From a checkpoint of a small transformer trained on Wikipedia: MLP 704 SwiGLU, a variant of Adam for these matrices.
Each number is 128 + 24 x the weight over its row's rms, rounded and kept within 0 to 255. Layers, rows and columns count from 0. Numbers have three digits each. The size before them is the row's rms in percent of the matrix's.

# layer 14 attention value, 256x256, rms 0.0522, rows 0-108, columns 128-255
095:148148106079131134162105157097103136125091079125147070134114094117155107116082154122115117152131111180135144143118180153134124099137156140139130110137085140124124152164144100109137137101129113148105157093155093146145164126121132122114120149149117080151177108114126094122141102109087134116163157108139102142103110098133153166144133109140172096132116112119102099109119095188104122162162
103:148117149132117133148137095123140107142136104123133074095082092138130100111110106138124123124160161107103119089084110114091102158148125154150095171127079119082122113133126124111094135172131138167108143119147109116089106104157090101107125122130144130110100138099114093123132122130113091125121158093130145100162174140104135102135148105165123101136165121154105144069099109134102141124137
103:124117144098073161086131145155115141129115122156146141083122141159108140118098099116120152113121141107143167140128183127156142171128129133151092144161154134142136149154124126137111166129133111160100166070145139120093132090128130105121130119113128127111152135085078161109101101140130136128113129066109102136133133126158123145124146106062117131138107169141134114128181139150152107153099
105:114138127125108143145138136103089159124095135127144111170130137086086086074098140130128086141114138164153160159144158142100125078116131118160142134137129092156121151139111078140109108123136090158093159126104139127053113133122144129107126095146080113174124112114148117099107135117149134155121146173141109090119125094104128137119145130165124101084136107117102139145148155167152107121122
097:131131110092115119110153129140124123104105095126104106139132094153161104149130113107148128147132138143096122148139100128103175179138121145200098166107165145140110119106157073127120111126150116123099128099101128126106107113146149145147120117142091166169137118125143145065163092109125104119129081170138105138147099103144155110135160131141147136130130098181096091148143139153132102116148
100:135133091111099155114104096093128087127092129097134125130114146105135091160172158128138116179114177166113136150159142134120136127135133101139124173159115099122109129147120152127116103087143142094111169141172112084132118161098174148103130132163122172125158128153107122124080101136169123104137185120139102125175119163137130118109100132150117128130143127067119122142143142126197137127103
098:115107075107110104111084153133112121142154115156133148091156133121104127111135109131118117154117122150146150171109152107120109175103126089179132117101163166095105102125134139149154142119142089152128130127119126111088138176105101104158151144105136125103147104156133123174120156124106085104153137135150117121105153111078117141151075109166107138124133090161116141111137179135108124121151
095:121132107157133135125093174110145087133101124156126140115107116161161113183117148139117162109149092124129166136149161110122119107147135139143110179149143147143147143110195105145143149149112162154101162141114168150137134152146099130108103094149115067135165134126124116143054128139096155141147145105101108136130118168157126092104098101086119147114123177134134163158109145090099133127151
094:137131099154138149149112111164107106106124107092132134117101120153172145141154168101133095128091122128125122125156113128136132105131122137110100074145096144101144120136099053161125108129116162094139121102117132131142163114100156125115112103105135123122148171149105128116154112128113140119136085098088155149114101172126114118151076107192168153143083112135130120144182094123104141127114
096:135141096100150097127123101116126168143154109142137107145108165126119156108118093100123078104079158108104123114119101102147112135162143126135200164136139094142156098091111169143109095109144114132157130083114158143095100154147129180163145107127139151134170105103106108151134111114139133127135112069156172101142124102121155112105115135092088157137127148148113152133130126156144125099156
100:139162101122127139112112093136098129102139141114156097095133119157115146132097142110122119130128148169112066152132123103147142131143155141164156111153128167106099137141125158145106126123140149106109129078123157142150097119149157158149145115122157124138123144088099192116147103134138096108113124179123132179097084093156106132127079124129115089077124133139146162086117059098142123103144
098:119166127124152124096104094110103152135114103136127147095109179131136131141123134129130148149090100158105088108137163089089118129140166151110104118141129139138092140159133104107126134139097148138126151129122131146160124148129122143104126126171135148097126110105162165065171173089121105113082092133159120135153109166121134087144151152141112154120112143139082095167100139188130115113122
102:124123172127158102078146106121109146140134146107110159099137101143137138146090119121130112171140137113137131166119108110123169114148104107163124097119126126137090146101161134125146152061103106128158096089088116173150148128135144141154136121155101116120120114111148142148088155137152121109057084170108127144148101110165092167121141142123152137145149146124151159087111114128143145141161
102:124129097117110109165128107092142091110056116141127095137148123109143149137094122130115157111156136114136089107120141097118132090139103119080176135116089111119153138148120146121153124065101177114127131105119166135136138086136124113130108158122096103087127143111122107160116136087135162105136124094096135117148122132126128146130097139133177083168119098146122163137155076142098124118123
099:135142157135145101181114166131116146113173111114135154125128135129104105150142122126116121126116166137130078127145162144129091127109109075133207155139129083135115158161129127103136145114138114091126130126133102115092080148125148067126114125114140145091125156180103121127136091133102170148165160135118116160134113117168102132161115139185134142150122135164175098141142130116114113110144
096:143172121124102120110123070105103148114138140151143142158149151119132129124120144146120152093148108104147132184157153125138137172114131126161132147087102141140111138098131138152115150154138154135128132121156120143072110123131115098119140147095079141173146111203107131129128132151106152155062111102102120143088170124156118095134142141110107178096108108130132139110119107098088139103118
102:135160107155107101164133121130108126124135120152149088118098154127109126143124068149125097123151110155131089085116136140146153104137139098093186153127110150152104106117160151125108124070163141164140097118107121090097114115137138124110100126105142085043050130157100112163109115115172139094110087095159104106143129147164115152129071125145112145099141106142168101122120162122161108147139
098:134105096109127145178105193113110101133156096134120125115121166139115138149134096121086176150122131104154145125163159119121097099125113126121060112113167126136091157105129128151133155152157121120128109133110114149150126212159094129106128142104094092110132132110167134140174147148135108141129100104180120155106138158130098120100099136108151126165126111133166177178143119127106121079149
097:135136183100111197114124099125162147116095091087112145115144090158124116175113153114135139148135097157120092078096141149135114111140132098113133123162131137098127105156190131123103131150111165128097105126134163098122140065143129145146134109154118114120124158176094169102139150132123123141157161179142138100123107110132110108110146120127107150123111176124165169112130162102136140154129
097:128080105160160129110079139136106116125169157093107085147162128112118111122105155117144135153098132134091165192122116115151174154154162107160127151131140126113131131099113179171128152130137122139174117127130098124081170105135085130144123131172141078097159148144099089118097156111170152116139147105114110117109114093133128130138106167154170115113137137169111111127155141119100145100154
099:118109079137098128101133150150134146155122138104105110094171145125093128152111137141120118150105117116131172107150162090137168075155131139103151093133164133131109170147113157121124139096160132147108113143140138136128098144099153134110101079084128130078082124135133134132100169132092130127135114088114124092155111106112146138112111116076151115101105115101119157060125088187155131145126
099:114152116113117146114121140131109121139133149112140128120153138150113119118104120157095196109088172162141098086144140100110112123128092163142122092087125151106152127140095133125154153171117099131150123183096112124088121152162151104124144120109117127128124151169067138115185156148185133112146153116148128088136154115121136097104135132063112111149110141102127110130112102132172140153144
099:168128078131114125126116126119160150143081142089128114120116139171096135163118177142129090112144111115127137115138191154138111129119143094125154112159130113145110126141134149150117110152102174116101088133135121155128100120128127151094114098142124124103127125166140152143118109116128144117160134115174129133125102157163139092167106139091109114128152162124117115165132201123135117141111
098:134119140095083107147091075161142128139121160135126122099138151105065115112141083145123125113129130155099089188146143131146117122132140128129148097109152093158113110154111089103103104184094112132123135103170122135144117116142150128118096127118081123153141120148133111144143124107097120117139127151127135120188131114092099101131097113138141136123153130110114106113119068127104119133121
095:095107123091124143107148108128124144099137094147102105115139110163145151145092165157149119135075102162122145120114157115100139121155159116151135122124142139128108151114101130148123107121140155161165112106160107142137144118140096101106106109167148159130122121166076143108107165148128174134139114099135070130129108123167151152101084123147130115112175129104123139120116114182129111170135
099:154109124123149073097135118128162121126098122161155140115142124134147134163116141135120137118080109178152105170140143154125151150144095130137161161099149137106142143159135161143107119082114148144083154113115124149142074067106120099114122090106122120138186138139114132082108089170188136152164131155119130152156105147081119134122082131193147114117072134114135145143116163118137123121115
095:116178113113117092086121188150143100145133142103157104133141147094141128104155137140115097136121114098147107171119172117091106140118095154097099128126118155171122130095144130128154133121145179135129099146124105110108126139146129119135131113125144143125112151134136152155181135138114085112146126092165143137130142132181105153117119147101144125127138097164141127095118135105108130147140
095:097152101138076147142079116159109105111153149140104119143128157074104125145133099132118125109127104138115137118135155147119164126127136114101084127162125130111133107097152122134099128176140121102092142153122133175112143157116116185134111123073122081134126132117127127126104089123117079129128135140081112108117100142093166135114157116071151139089147154121162152138080090154117103121132
096:153159116100117153126126120111097156085169133100128151148139137118138122125109133156162154104141098124124156116129119117093106128119152104104118107137115145123138114157160107110128130088136096095099111113127140168099156177129113128170120111170141164120118146136160108122145082126086153110137107153084131099136119133166152138134115096141115094140133103132165113112178156123117147136142
096:113158146143130139189119177124151128130160106107106124109087102145150101142145146134156124094139129102127134120121120120145133107111149143120142145124103150108147104109189141103146133116133129138209104168086109137102156165107107133137121109163162154119089134148179090145092118143174141136086107119172117106172127167127107155156123128091114097096134102131157115091129084153110144125124
099:116130141115107115095081081112141123124132133131126132154091144153120137124132084108134161111151151142114124153162090141140114142138116129139111131096110099155138127121130109128139130085117150119140150095110125118078123085118157113111095107097132127135093113145142113131083123117070152129136135161142160148111155130136145161107146116133135129130124113153089181163197134111130107153163
101:155139141099163133121110138140180095119109129123111129167108130080136116146155082123145126108136136130119132118136110111126153118153153087131128161126096125130149156130097148117152139104111125124108126188126127090102170138118155171097131167093143099127117119111146128139157137102128144098138123160120101140103101141143102139111135146068145121169109103166135125075078148173127113166149
100:152126118104130158167122090153132128141131129111118145126114121161145139094139127145174125142134094156123168128111142131103159119141101130144139100156140125090139105101095066121138108096159103157117139114105096089141131131105105131131149162153145125159182143131122150169091120128098132162162152127121085101174123132177096177116158100102108135109154127109097127149137140084110124107106
096:092149092109154141148134125118163094127085140124136108112148094100094136137131158119142097112149131106117140118141122133128129145157100106128203133106131093123128120147134143155100113139092141155138173161127123147116172122125104107164108123121091143168111152143127084172150125092088129124106109108118125124123129123140125134101086119095140127106156138132099144111181134134146148141134
097:108141114121085197153122083137154105129134114129142104135154115097115097180125096126134121125110118122126149119131119136158161146105110178153149148121148141152157124113149099097109122134177133140188164088096161155138142144124097069114108104163143094156136134116121102115088120161106139092119118160120152106138166137155135138139111118161122176134183126142074148128126102132094102133164
100:137156149184124084148120169075132149145140096151141119152137126131133132092131142136116145163117132143129100103138078152133153097118136122101122141111134095128114144139116143127148112121116157131079132167137103144110145167096095132146090119128145100168101084105163150145073107107126102129149121128114169141143127157102172128121128127075172144109156126072097168123171147143155135111112
097:128110139136126137138165147122100146156160131130133143083155131162081101135163136132110139142138080140118151097154117156141147111138125140138090112121114149167138149124184128102145104096118121105110142148137123117091140143090119122105142122133097160171124122104144097102113212132132156144157104136131099097159175095106079161098129163138108133099104107177109156160112173122127128138127
105:153065136112127135098109160150115072128143103113133130121097134137115122113132109160096151092119114148155146133119117124126138112101110124155129086165121114117129102158122119144143158140084133176126115100115131112119159104107105143114109169134125110149134146163126125169141131110144107128157094147116090100083131089125122088124079102157134169105108163131107187116096102184105108122160
094:116133131154114171177125097104143141150116136134148148101141116157149120132129130126102104129098098102142191147123154162121133167112123118117128150110130130114124129145095156128140156124130144157126156108159137146188163131111140142087098143115124101140126125134164170114089175137109100173090095107165112165114141111112112119132131135140156113160135118138115123107095096141121135155106
097:134137142124140113171155098128168121140129146165148147098152124120110129154120085099132103156099152124178169100132156088103095163118136138139186148129115129133134115109118076133098146177100127137131129126158128123092113145140121111116091156087180083090112106139102172139113092158123176147127115123092089148177136136141115143118147117108096142122126116127122153134126148121184150132142
096:091154138115103110118152153091145158106136107143131152151134159154142110150136085139143131147185141128113111113113121116126163168136107125140164148099090115133120130109120161105130115127118157122147110136130155130154095100132152164104129156103151135154136164085097115142127130182103161119075114141120167138184148148135116126094102170188109141109169142073131105112102174124124111107152
093:144106126108125115128170143117142132155178145113144093127083096162135116088138173144174120081138145123141144137133080109173092097110132095098137127144143168128135121130129093103117116147133118168133118082096142120142120103104140146120122124136144166146143130172146150145155118124121143150183120083148154152137154148145143111161127127093077106160152190156116081152101137161129121130098
106:157081125170126162099096159153175091143103113134115133108115109146127141121138144124118146148159112112139149123098150154142125134111152150157174160164134136144138146113165109139134129128134078113107139081180117159096164150132117142163116141130125113162136161156120165103150132099098138121179116119129138143131102130096135119152160158085163161097122104127112148113117193175115100128107
098:125088081162136140132098095144121122095153105109107135141089140118135139121088099120106105141124102146156109106144154137119139135151147140131116106171118133124151142101095117097144139173112107118124118149088094126089108069146081106112160138116145107129075115091132105137162134115094123097145153138096154136127169132123115141146119146149114152132145138125143107122141091164139132127157
099:116112082148149110119116146140088113154138134125143123126120124128088085173131106114141127161175143177107093114098111146120135159109151097129143173178166110148102151119096126119129110141110139162084132129161111138103132123158150105133156136138111173133118147115125141168105122134142146145084115140125142102126156115098099169149126104150165112076162099165149120128080112106116102152093
105:165130144119156120134116117129148129148134063136144122127169114149074129179131102131143143114133150189097166168090108147168116095124158148081117102108099152145105153133173128119094137147109153121111141107132127119086166145153141105143133121139140181111120115176121155187081181142131153110109110129132111124118128151164118080117114107131134157155136158117112118153150214119128117100130
096:126121101140115141106139156117167173153147093152127148142134126126126094124129144118140103109122101107155199126153159157129143166110112101108149140119087135127145102133110104108131102142119144130096098120127115154133094130188144089135159114100172159101143114160068133107108152134119144127089114146124090120145123144107172131125114097164083093122110118128154137144102171046140148124118
097:131121164106140118104124144162133119106102145091105095146108106182145131132116104140144126116161136139144121107122162142160127107106149122105109098104160144143141113153144146143134133102161134105101155139143127127076177139146102106129127171134096135135114136108135090179149142123119136132142151097157088106116096112115087127098092100183157129113107148173114130144167111144116100109126
098:100161121155108103143143098136130106143142133119151131102133124113107109134149101109158116128205107122131112142149136113140107178124144119104162171117110096166160119152110147155149166095097135099165119104126149127133156131141112080115128137149149156140115159089153112104122158151179121165106118092100102117147127121130120111096109134082167141148122173135144081148108124140122105095137
103:133108131157137146153080136123104117161121117112114113117173151109110132153121149141127122149160113123123177136125089124164128173142104111066126144133124108133149142139141114150110116102136159150112104091100132099139182141152142116128096110171117154142139165076137150127080141151131112121123131153176140123126105125116123110116131101113099187124120170161142139138158078108155149118136
093:143141118124097112146133169181112147134087105170137146112116171120152164116160135140152118128111109136145079068119157129115151141132131094166170124154123108110162129157134114106141138134095077156150112164103155136138078153133156111134161119133115101116129172124171141091149122139140111133128115137160141129115153120155086128130153133165094124166141109154136162157132107155122119114124
097:135119148150143166113113105130129144152113154131135168106129108158107117135149103119117127098121162121089090162142109100131081114159098106147086138148106122156139115077171098153147106093149135138084157145113144177164093110128112112113127155151136199128193146116144136154149086168095149104158159098116088128129160161109178110154119114175125110116141133090143100143114177105092149135139
096:159164114112145158144120099141162147098168102161145105094118114148119160161138108131109105100165136146097093125159102109130129120121093094144093144142111183104126105161138167159135159162136222111170117100115113147167140152111129094123125170131141125107096146083109129147081104179114118148106136096123122118099137091140136102135134127166121138118129175114151109145125131114127118142118
097:110120117140149113117125107088092125141108130162141135167118131117121109113141161102110117142178156127117099112153090159155155109131112114094121147145136115102142137112151093150141130141117107175101131123137134128140171175113131120162110148080160130151149140127109155170125132132101154140160129172124115157141114101109150117101153123084121124088153147125124175090108085165131127081121
100:136098158093111114136099135135136160139153165158122147149150124122131123143151103148139121110110135161129122119143096167124141135140153099146134096155101162111137150093126176142102141118161068139106135140129105096152146158138147119138093136149146110120125107144152127086141064086145155148145149089151129149124141118130081135138131101099109093143117107119131145146148075128107099158148
096:134122142138142119122094131117110140154136111109132074121133116136081115140090149094083141065145149102149160094117164104130156140114123106090173121116143118120160110108137115128140151145171132139151153137123135120176130081135123135139125101165168155120129131096150120120126129141139140119093161145117092110072173150120116170124091156168180138166058137101150155167145120140107154127103
099:117112166168093095116109149149132145148104105100137088121131131134137137158086088135131166129145159100160112164113141112097144101109141123121112139154116116108092140099111079119081138138135098141134114105111119123124117194108129130143142163102137143131158094063126156127151126149136123114145100135171184122139091147138149130136150135109167122148070116138122150083127125169110097097123
097:139132123157152069172177132114151128126183145138169132142112118133114147113128137129153121139086113126146106093148095146112092111102111135102101144104101119098153124116111130150116133133120132099135098113103140133153134103155132041115114149123140061153153123087141093155131109114155130152074156175147138152122108132136156143119099075109171136121124140164155143104124124151147124089108
101:136155123137093142124107176137118134141097147161154122143146151143120085090162149126108121138168153148152104127133107131117160138107165119143111162130157121143102156142136127132125122134091108133142154121126126143102158163153109164095116121114110068157107106129101123099105149099161130107090144115132132151094084144145157097141114114149145151187123154078132152104162071102141101134093
101:132078123118118103164133153165160136110120153154148161113127103112131166126130119138146083113071140095148144137099100138114138121144138145109144157076133127118138154126153122155117126157146088121100139100137105189188097154107123132147147135165120090126068105099180133136162140107155110103177115197144133128101122144127091098138155103101133104172088115111126108173099159142096126133146
099:140132138137122103168117116123139123113162103103134132147137180151141130149075098103131136111123140123179135163143164135133121146103147107153094117124175163129104109111112153134131120162167092126172121164112116123129127133139141130140143105134139173083121137136133150141168113165142141093170133146093146157098128101181136158092080138106128127090136130184095104073162160139106124150127
102:125147142124140173116064136143151121112118189108152199097123084118106115060116116150111084138145125154132115154108187152147119117108129115155190104105137112103095116142108127120105121107130114116130147099128128139159137159137131145137149103088113131108141136152129147116138131133146147166148131109118121118178135085129150119136114153087152098131107167121109169123151127094152120129106
100:139158124117149125108114122137121133134111138146106102135138140160166126161153109153135176115078121140109181145175158118148129135139100176079180188145146110091121134125120114161129141154138111161139110160121105118072163123141156131152134111099140125155146107066154169127109162117182114115106118086116105128143098109129158169125137084085127067101094162126142150129144117129118134124153
100:122109137160188144123152119148118163126146112159116147157144162121102111119110097129126112160136133093117122152152147132140109129113119146117164159163123136163087127147083117138139127183091102145122137186116117117106123085100134132115143102144140166137149148137164148142121130145097085095135127107072085099127102153102132100125151114135132087124129126169098103099134105153146135163123
100:138125149123115144154125136169152150111135131107101087097120114152174101089129153150115138135127116152124098174132162138122110172122134133191121092148106113158142110107115122134137133157143096149144111093122117100155142104154124119121155115157151122194111166136143125064186135160118103109155097138129106130127097151114121129155150119114157161120124101156104086088105138154167126120106
095:079121173150148143144122125116128120149150104127107124178143113121157111141177125132119134144115147098119116102136103117122143144097120143142122089116135135091108117142110159143117108173165158158163138109124128075113126104126122141092121113127133099123127089166089182161127119129064096105155114108124137160126112127123100114122080116128118110102100135092125127130139087125163110077159
104:148163147170113152080130183118104094120103159144121118130129167124157145171134113145078107117163106144138123091147142100101153095132092142136097104099146136142105135138142123112126128168151128167135121073122135158132126102099148147090147148167159150133126111057138125112123124125143138115187151160126123142157114131166092156136108149154162154112084106079157142122116142188124140115148
104:124151101125092127103131162153099120109120133134149126134156106119130145102157106134088170112104111147142141150113134128116107082133153120133137150106111148183092141116161098137109138172120136102179109168108118119153152140132116097107138122119134076092094124124117132130101155145128132104146166144082145138111118132145091131135112152095086123161122176158128127157144098110091108176102
105:108099114098136114188093117152119126117116126161112136157126121118126139160115137152131133110141131148132103147138148135134139151120101119127095129123122148128145111121100099125124108125100135080106105133136154090107164180115136125112089107088130117134072097087153151162126160094112127117138129141129091149122131121072148116141140131082115101122155124183103113134120127120188104096149
099:119125137109146111095150134099132159148085093107131141097122108156139094120164102124143100119179102128129115106115167153097126117137128130106159149114133092152154130161139091153139146117133099139152123075140168134175107083159140128114103141156113152122126143091126142154121112115124174107127098098177140149184069089169132172146113126166141115165141149159132144114087156129141135166112
104:152135111153117119177100125132114156145185134132124099114156142139084126113113132154142140132101131134130115117141167110130140093130103099133132132160130116149124135098144080117159139137148155097130088080147116115099149132122103109130124132136161102142108147114087131117065162156143103104107109157110111107116126104087140123145142102111131145104128149115175148149096098109138125105110
103:132135101088139130093140149117150134123154120145143117173084097103106120093168095107137157107133125102165177146120146101127158133124128127111138145128122150153120124143119115094124103144166141147150106093137151100102083095117105138162113102159141116099148098118129151138108089108097148095154156149115140145096150093155122123128141113076064131153104121177101108091127099138111098166148
102:121105087136123101123085088107123124112144097075125141104144135144108157113104127108131135189175132139134126108118126130118120119142111094162104115126138133104157154169152118142141132135125158089116164155156134141118114176101113113139123143086120126148146130163148117111130115148104153110164133104111129149144154146127118131093121144120181124152115154122131114178171151125142139093131
106:146117124132147176097088136120158098101120124162137135136144135121158129100122118143104118184207130147152134080166141140111138162120106138109140114123133131133142120158188076107096135114090158120171106159162124127145107146098138124131119154169131157117159132164089089082093134155129151107139132131099108140158136121204126122152110164153123123139145098091161069129122154135135108143099
105:107142121118103134127118109121140080090124157102142163136161140161112081102150130125140130150181124119148147147122170115138126146132079151174129125158154128127112111126120185167129133138153137138150167127136113106146141154134162139111126165128151130163138157109144172114143130108108088154142138128057061151130107119176110142106138129096088134150159138132134154119163103121150112165163
100:115100147129085160090134100130161141140126103124137113135145132147188169162109093109102125144089113129119116129118120142137123157126121121090094157141176114115111143170126171123078112099122125115095093141147149109116114140114131143131113090086127132168140122141105141114077121112139095122081133103109141138136129141145131100149178115130126097129148099157115166096124127159137107137108
097:114126096116106106151140101153157109102157152144105109150127138133161114165127130150096087086111119134176142076133139093124166109122130109108131126123107103155143160152110120115136150123157145129159145167155144143116134131110139128142117165080143147101102104079138152152105151171153141132134100182162110141098146141126165088151113143099125148078182117102140113092102117127130115144123
102:115106162159146099119170117094132134140085152141109138146147135099128125111145102127130083115143113119146112130111094156093146176137091107161129162082152107121128146104120173125134113109161116166177151093135121167120133092130112134128159141194107125114098122141112152085120114129143107167138114124115114155162118169139116111143154144094166140120116131171102139101127155147161153145141
101:158111108123093133121124089129146089105137114117112126087108119126118109115179124140119112140098157147124154091132142123131170129144141146085098163152172143123114137175098071129106155123111155152090101141146128096156150145128083119127106118142157124117103151123118082127108122140112139155140088141119096151120141144140170116123125110122141152124121119144125210132144127119174136144165
102:094099136151149111154171101146137096127141143135111070111126168115121133125103149128121111095153160090128129076124148097164127162103156125117170138123134087110154121133156111109091139158134133158151173179143102187058117154150114109133151111103152082143096092143156126191111117128116100123074115100114135140154139139085131089154093125167136147130095138130056130133111186139113128106148
092:136149168181105143054151141150149115125078102119118099129170157128135106119152131119119115104152123113103060133091133106106102127155104123138142127119126119132102166107138127099100136093140132148106127110168126129076158123151146161127124118122096156183113123095133093077102106098158132121119112117111136118160134125118127111142106164159122138060151131174116120119145131162115110105139
103:142127149126166142111147098104136153142135111144111124131144123118116071142168100096125138143126144150143147150141137162152097135119147123124090121141149148111102111114105166128104098178151139113158133118110148157097117113129129113145150125115070176146110110042139076128118144157131107122107083177089126090139141117150106121132107102171099124106118126104104112123103195107084108146117
097:125133149125113119043142162156133118147120138112138092135136095133139184134128141148136143143164137083160101171117141094085115093113106095146091127073139102103113119149140102142152113137113117128126128119119120092103130083135146093090117114155111120135147132173111122147074132136125137095126147142117156129123134143158098148123085137142104127093131127126140136093151110110116108158117
101:155090132103121144166088100128157135107187141147132149144131136124107134118086137152138128111107123126153118154119092157107152131111127093110159120106124121083139105146190132132130156079102154119117128111110169129145079147073150133095129144125106120092095130074106164112085153111150129143111117166128114153158140104136121149093128110079155090135096128126129171174117149139126136111120
096:123098133133120154149117086139132177152140139127109146110141113091144153149183163101158155112180163139135114084147118150152116111117127131103151100159161103093103102145098114130088129130077084112133098158114117106098097124128133109101129140109119163117110138118132148144144118123125097137105102175084117103112126122079140133140121110129124143167166160152128154087142139133118125122141
109:132112134134133123100151172120122101109136144111124160165113113109134134160121124084076108091169140110118150144116142089104128148118128077144100145153105086186122152140090154102106150164126132118126116144122142123143139107165084172105109172140172128163155140116107124120083112146072160143093128166092142096136153134086163122132153138118184121080141160156153137077165098093108107147124
096:132132098135110107112159147138136175142091127144111124139102115165172167124157127139093126083162086135131176110127114115135130141108120096125091120105123122161105149124143166123101147178155132154100124098140086119094134184151116104118149163089113146111174105173117109192152143142132116151131092090125136140094141127119127104123130099161119168131116162132124152151133091134121136089160
093:093118142152103125056106078104143131156124126100130133130121135101123153083113103119104145115155103139148154101127168115147126136139158102109170108087135127116125142130156088109139127111152152138147102110117161127145156124121124129115114089061146145111089146171154082139116173161165162121135144156129146117074133123128143132111106143127170112119111126155141175141136134109120137102106
097:150096125103116156086147156130158110149136110146106134113107139121046138129157137137132095152167109126111162150143141112117110142125115163121146108146084088157154164130119102164146110156138167145140100135116138152128156108153113113134100147120119092110172116157158089123094106106114116145108117117166125127151119176087131137150100112140142144155114149124091127108142169119120156147119
098:116107162117116098111153175133121141131145097149113131102143146152127115148189103100124126136102101098127168181129156093149096145130109161138103137134138096148130130166096145113085143101123091127119124139125142116135139120162126124116151163098136078080130135157157123145142125106093129104168162077100149112112072153088102098152120143136166121139115129133131117120145154132115102125121
105:138114134121169110122130098169152129125159149142135133130168115178161146116134154153119151143139150111126110088092145129112153152114149141123065113127162162160133099146133106108135126087141128087188119129093114097115120112112108146140121148106102149175151130144154093136199123151093072110099114161094127149117146084178172125134132099134145145110141121091113140125099174140154133084149
102:153136138116101106163148117120108099102134119147126163127136070127159095097142093130140140108139133119159143086114147152126118106127115180082115128090146100117129125157101081140086141112121127137152085091115097167115109121117188122107109125100119146146146124077100179112148125139165125119091122088130094100159125135098125155126132161129099124142114135106147126182136150174125105126136
102:144107137130109099068153159121117179137122110134157179158106139173113095101093136124142158131180114100089094113144118104158090095103139117088128125155151114175113150114124141116111138111131133109107108149102139128127154079185127133113118142097166143107107125138130135131088134148117109117084110156100114109132114128098125096153136129083103166163151152154150153136165138083104122135087
101:137131156115119164189131163114154118114143099131130162136134122174136088117151096092096102156125168156116136099169132169151157120141129142174124140139154103129124122153111138155102128167159133106138147146161132146093152115111128095145118139101089085163069101120130118147120132130120127122122112152177150109121126107120123124118122147152112152177169158129127123183109149102107108103150
096:123131146103151153141130154098132188147127178131117140137139163141115126137147138120133135122192148113124165127135132149135134117136104121102111119090080124116150119156101142128122099138091125127113098158132120109144130131162163174140153149146133174138132158181110122069161147121122125138144124108086127147120108142171092130107171182125108078159128122117144139107109164155155109109138
100:135109131180130100119098077114187136147093143154139075123173137151111092140107122139143097161090131113160174127115142135119166116119132148166145108132111132125157107135079101121119151141136118141109157111147114113118109142105140110155107164162127135166116154114094143111127159114098111118144150121109143119121115091132138178131122114105172112159153101110085141115124150130154128135093
101:121176100145147141114144103119137166134118112134154112169162106141122087137181105157120105183152108127129103092153128123170137124108085152157139136117130126118119115151144183097120128128154106137134128102135124131155117080130156106127107115102141132156167108149098218148112140126087126153176111092118140157147114111127148169111106119084133155142144105086100125126144149131162113106144
104:132133144094167145097122117154112131120076101146137120088112128192162162121115115142125130124148118105126097130111131163134140140112132167132140149156130136069156121123084150096153151124169105152146136080111126075134164080164127136140118115154117093117187167110111168145161148121103088124091119079147154126116136094077120113109123114166135185114109082103115163145170091150175137095135
093:162147137125152136100128122111127165137169139120111159100133124158119112116079123133100157131129083098134123140144147147123131112145118154109126127124129095099114118127130145123146139090131112080100108126141114125110116125100167137157121078159101154129117109162158183130157106127159159151131097070155120141102141132106127122126127134101134117166093185100171088158146091123117144116104
095:144094134142134120171090181151167114100116137118137128119113125111107088123108094125099139110129153148150167087135153108078103159140086150143091140108128089186126106121092090129083146111142136126142099115092159110126095091122130137101119104113150080085100163112100140104106116128157132111131119110114137111118130117094123116117110120108151127156125165098159135097117132125093118181084
106:152133151154114156070144163133157131103096127134141173167171099196147153148146133148091146107132113099131108111132142113112134133145157113153146137107125140091127143143130157147126126122108116151128148156168153160136156134108154161117141096135163107131101125130132176138126124098140148117105172179176134134167110125127130081168116115143139113091136135064169132160167147106149135107112
095:149117117139128131192089140095129133159178162105150092149120106097109158139131157133116151124136146118152168111145079171102152145118124105082135106151102122119151116160131132163134153154133105083145122174127124129147121115150131101109111153125092107111131138178162165145089143147163162155167098155160165156152147168128144106152133173133125129156135127123149088072111072148080144134119
094:133145103092155154167149062136145151109112135170142145126097151155106082150099130140104109131102107138122119139104118140146103108132167133142109146164156170114127148145142157148138129070144142100145141112121116117125123151136122164116146125080107089146162112147129156159181095138111136115099138097151154128135192112149161132098107112151097146101130113089159155115149170141106111119116
101:151124137143118126085135123161076097145146164124148116153115104119115152100095122138121146129167091075147158139163124082151142096107086112111107105106118116104125145096073074121143101112145137108179096095131142134121125091087150110091128142078134100151111143092127146148113161138102138124168120099087087171144117143151152144135127125139108172120133136152160105153116091104133104127117
095:106145124107134104128141116124153177137096136149133124118115168099088143106157130129146128096096131094155181116112106120109165115116136140093116141103159165128153139137147145143145140047094109100091124144147127147128147092153149154148149123129131166100130103184116168169083160090119116118103169174104118123146119106157102139112077145111116108132117116115138158175105140132123121177123
099:116130158117114114146146178153138101103131108120113110122169151105100088145103113133108165151166111132144132136138118113159120127157145154131114075113098135144100142131134078162153148193085111112105143057103141150104175109133086115111139148164145120153118152127121191161123157154090145130104111115143100129109123120152106137143097133144131127091113092080147155149156162146101123121111
106:124132079105084113139151077114091117104150121109096125087125165103120130094140115136172132141122179186138130129110145137087140177148112125165150169127163122140140137117182128113133127140142151130125127091110113101130074126114112147114146107150134126139098160159136112160116112143102133114085134129116153160103194178162118092147153141120099100141131151190137150168115093135172114143150
103:103095118119146096055161096104143116140140155084096115142174110110136172171136124125104157099094091099139099129126119082111126132132124107138166124111139147134151161103090198145159107082146142141151131175118128102149120086089144107137148130109142117091137098113148139147111119111102118131130121094106168112131128110133102181119145160141123156124129082171099128105092119164126114154145
100:142130170085118113158163153137135105163104087106128122158138123132132099101133104147137114133128159126141149133149122166148145161146138119128144129082123091094092146112110125141155131117107149169154134106132125084126125108122127093117130138120108090196129137166102125113160165100104164138194109122134099149192124111173118152104109147125148159175141113102155089106107135154114159120155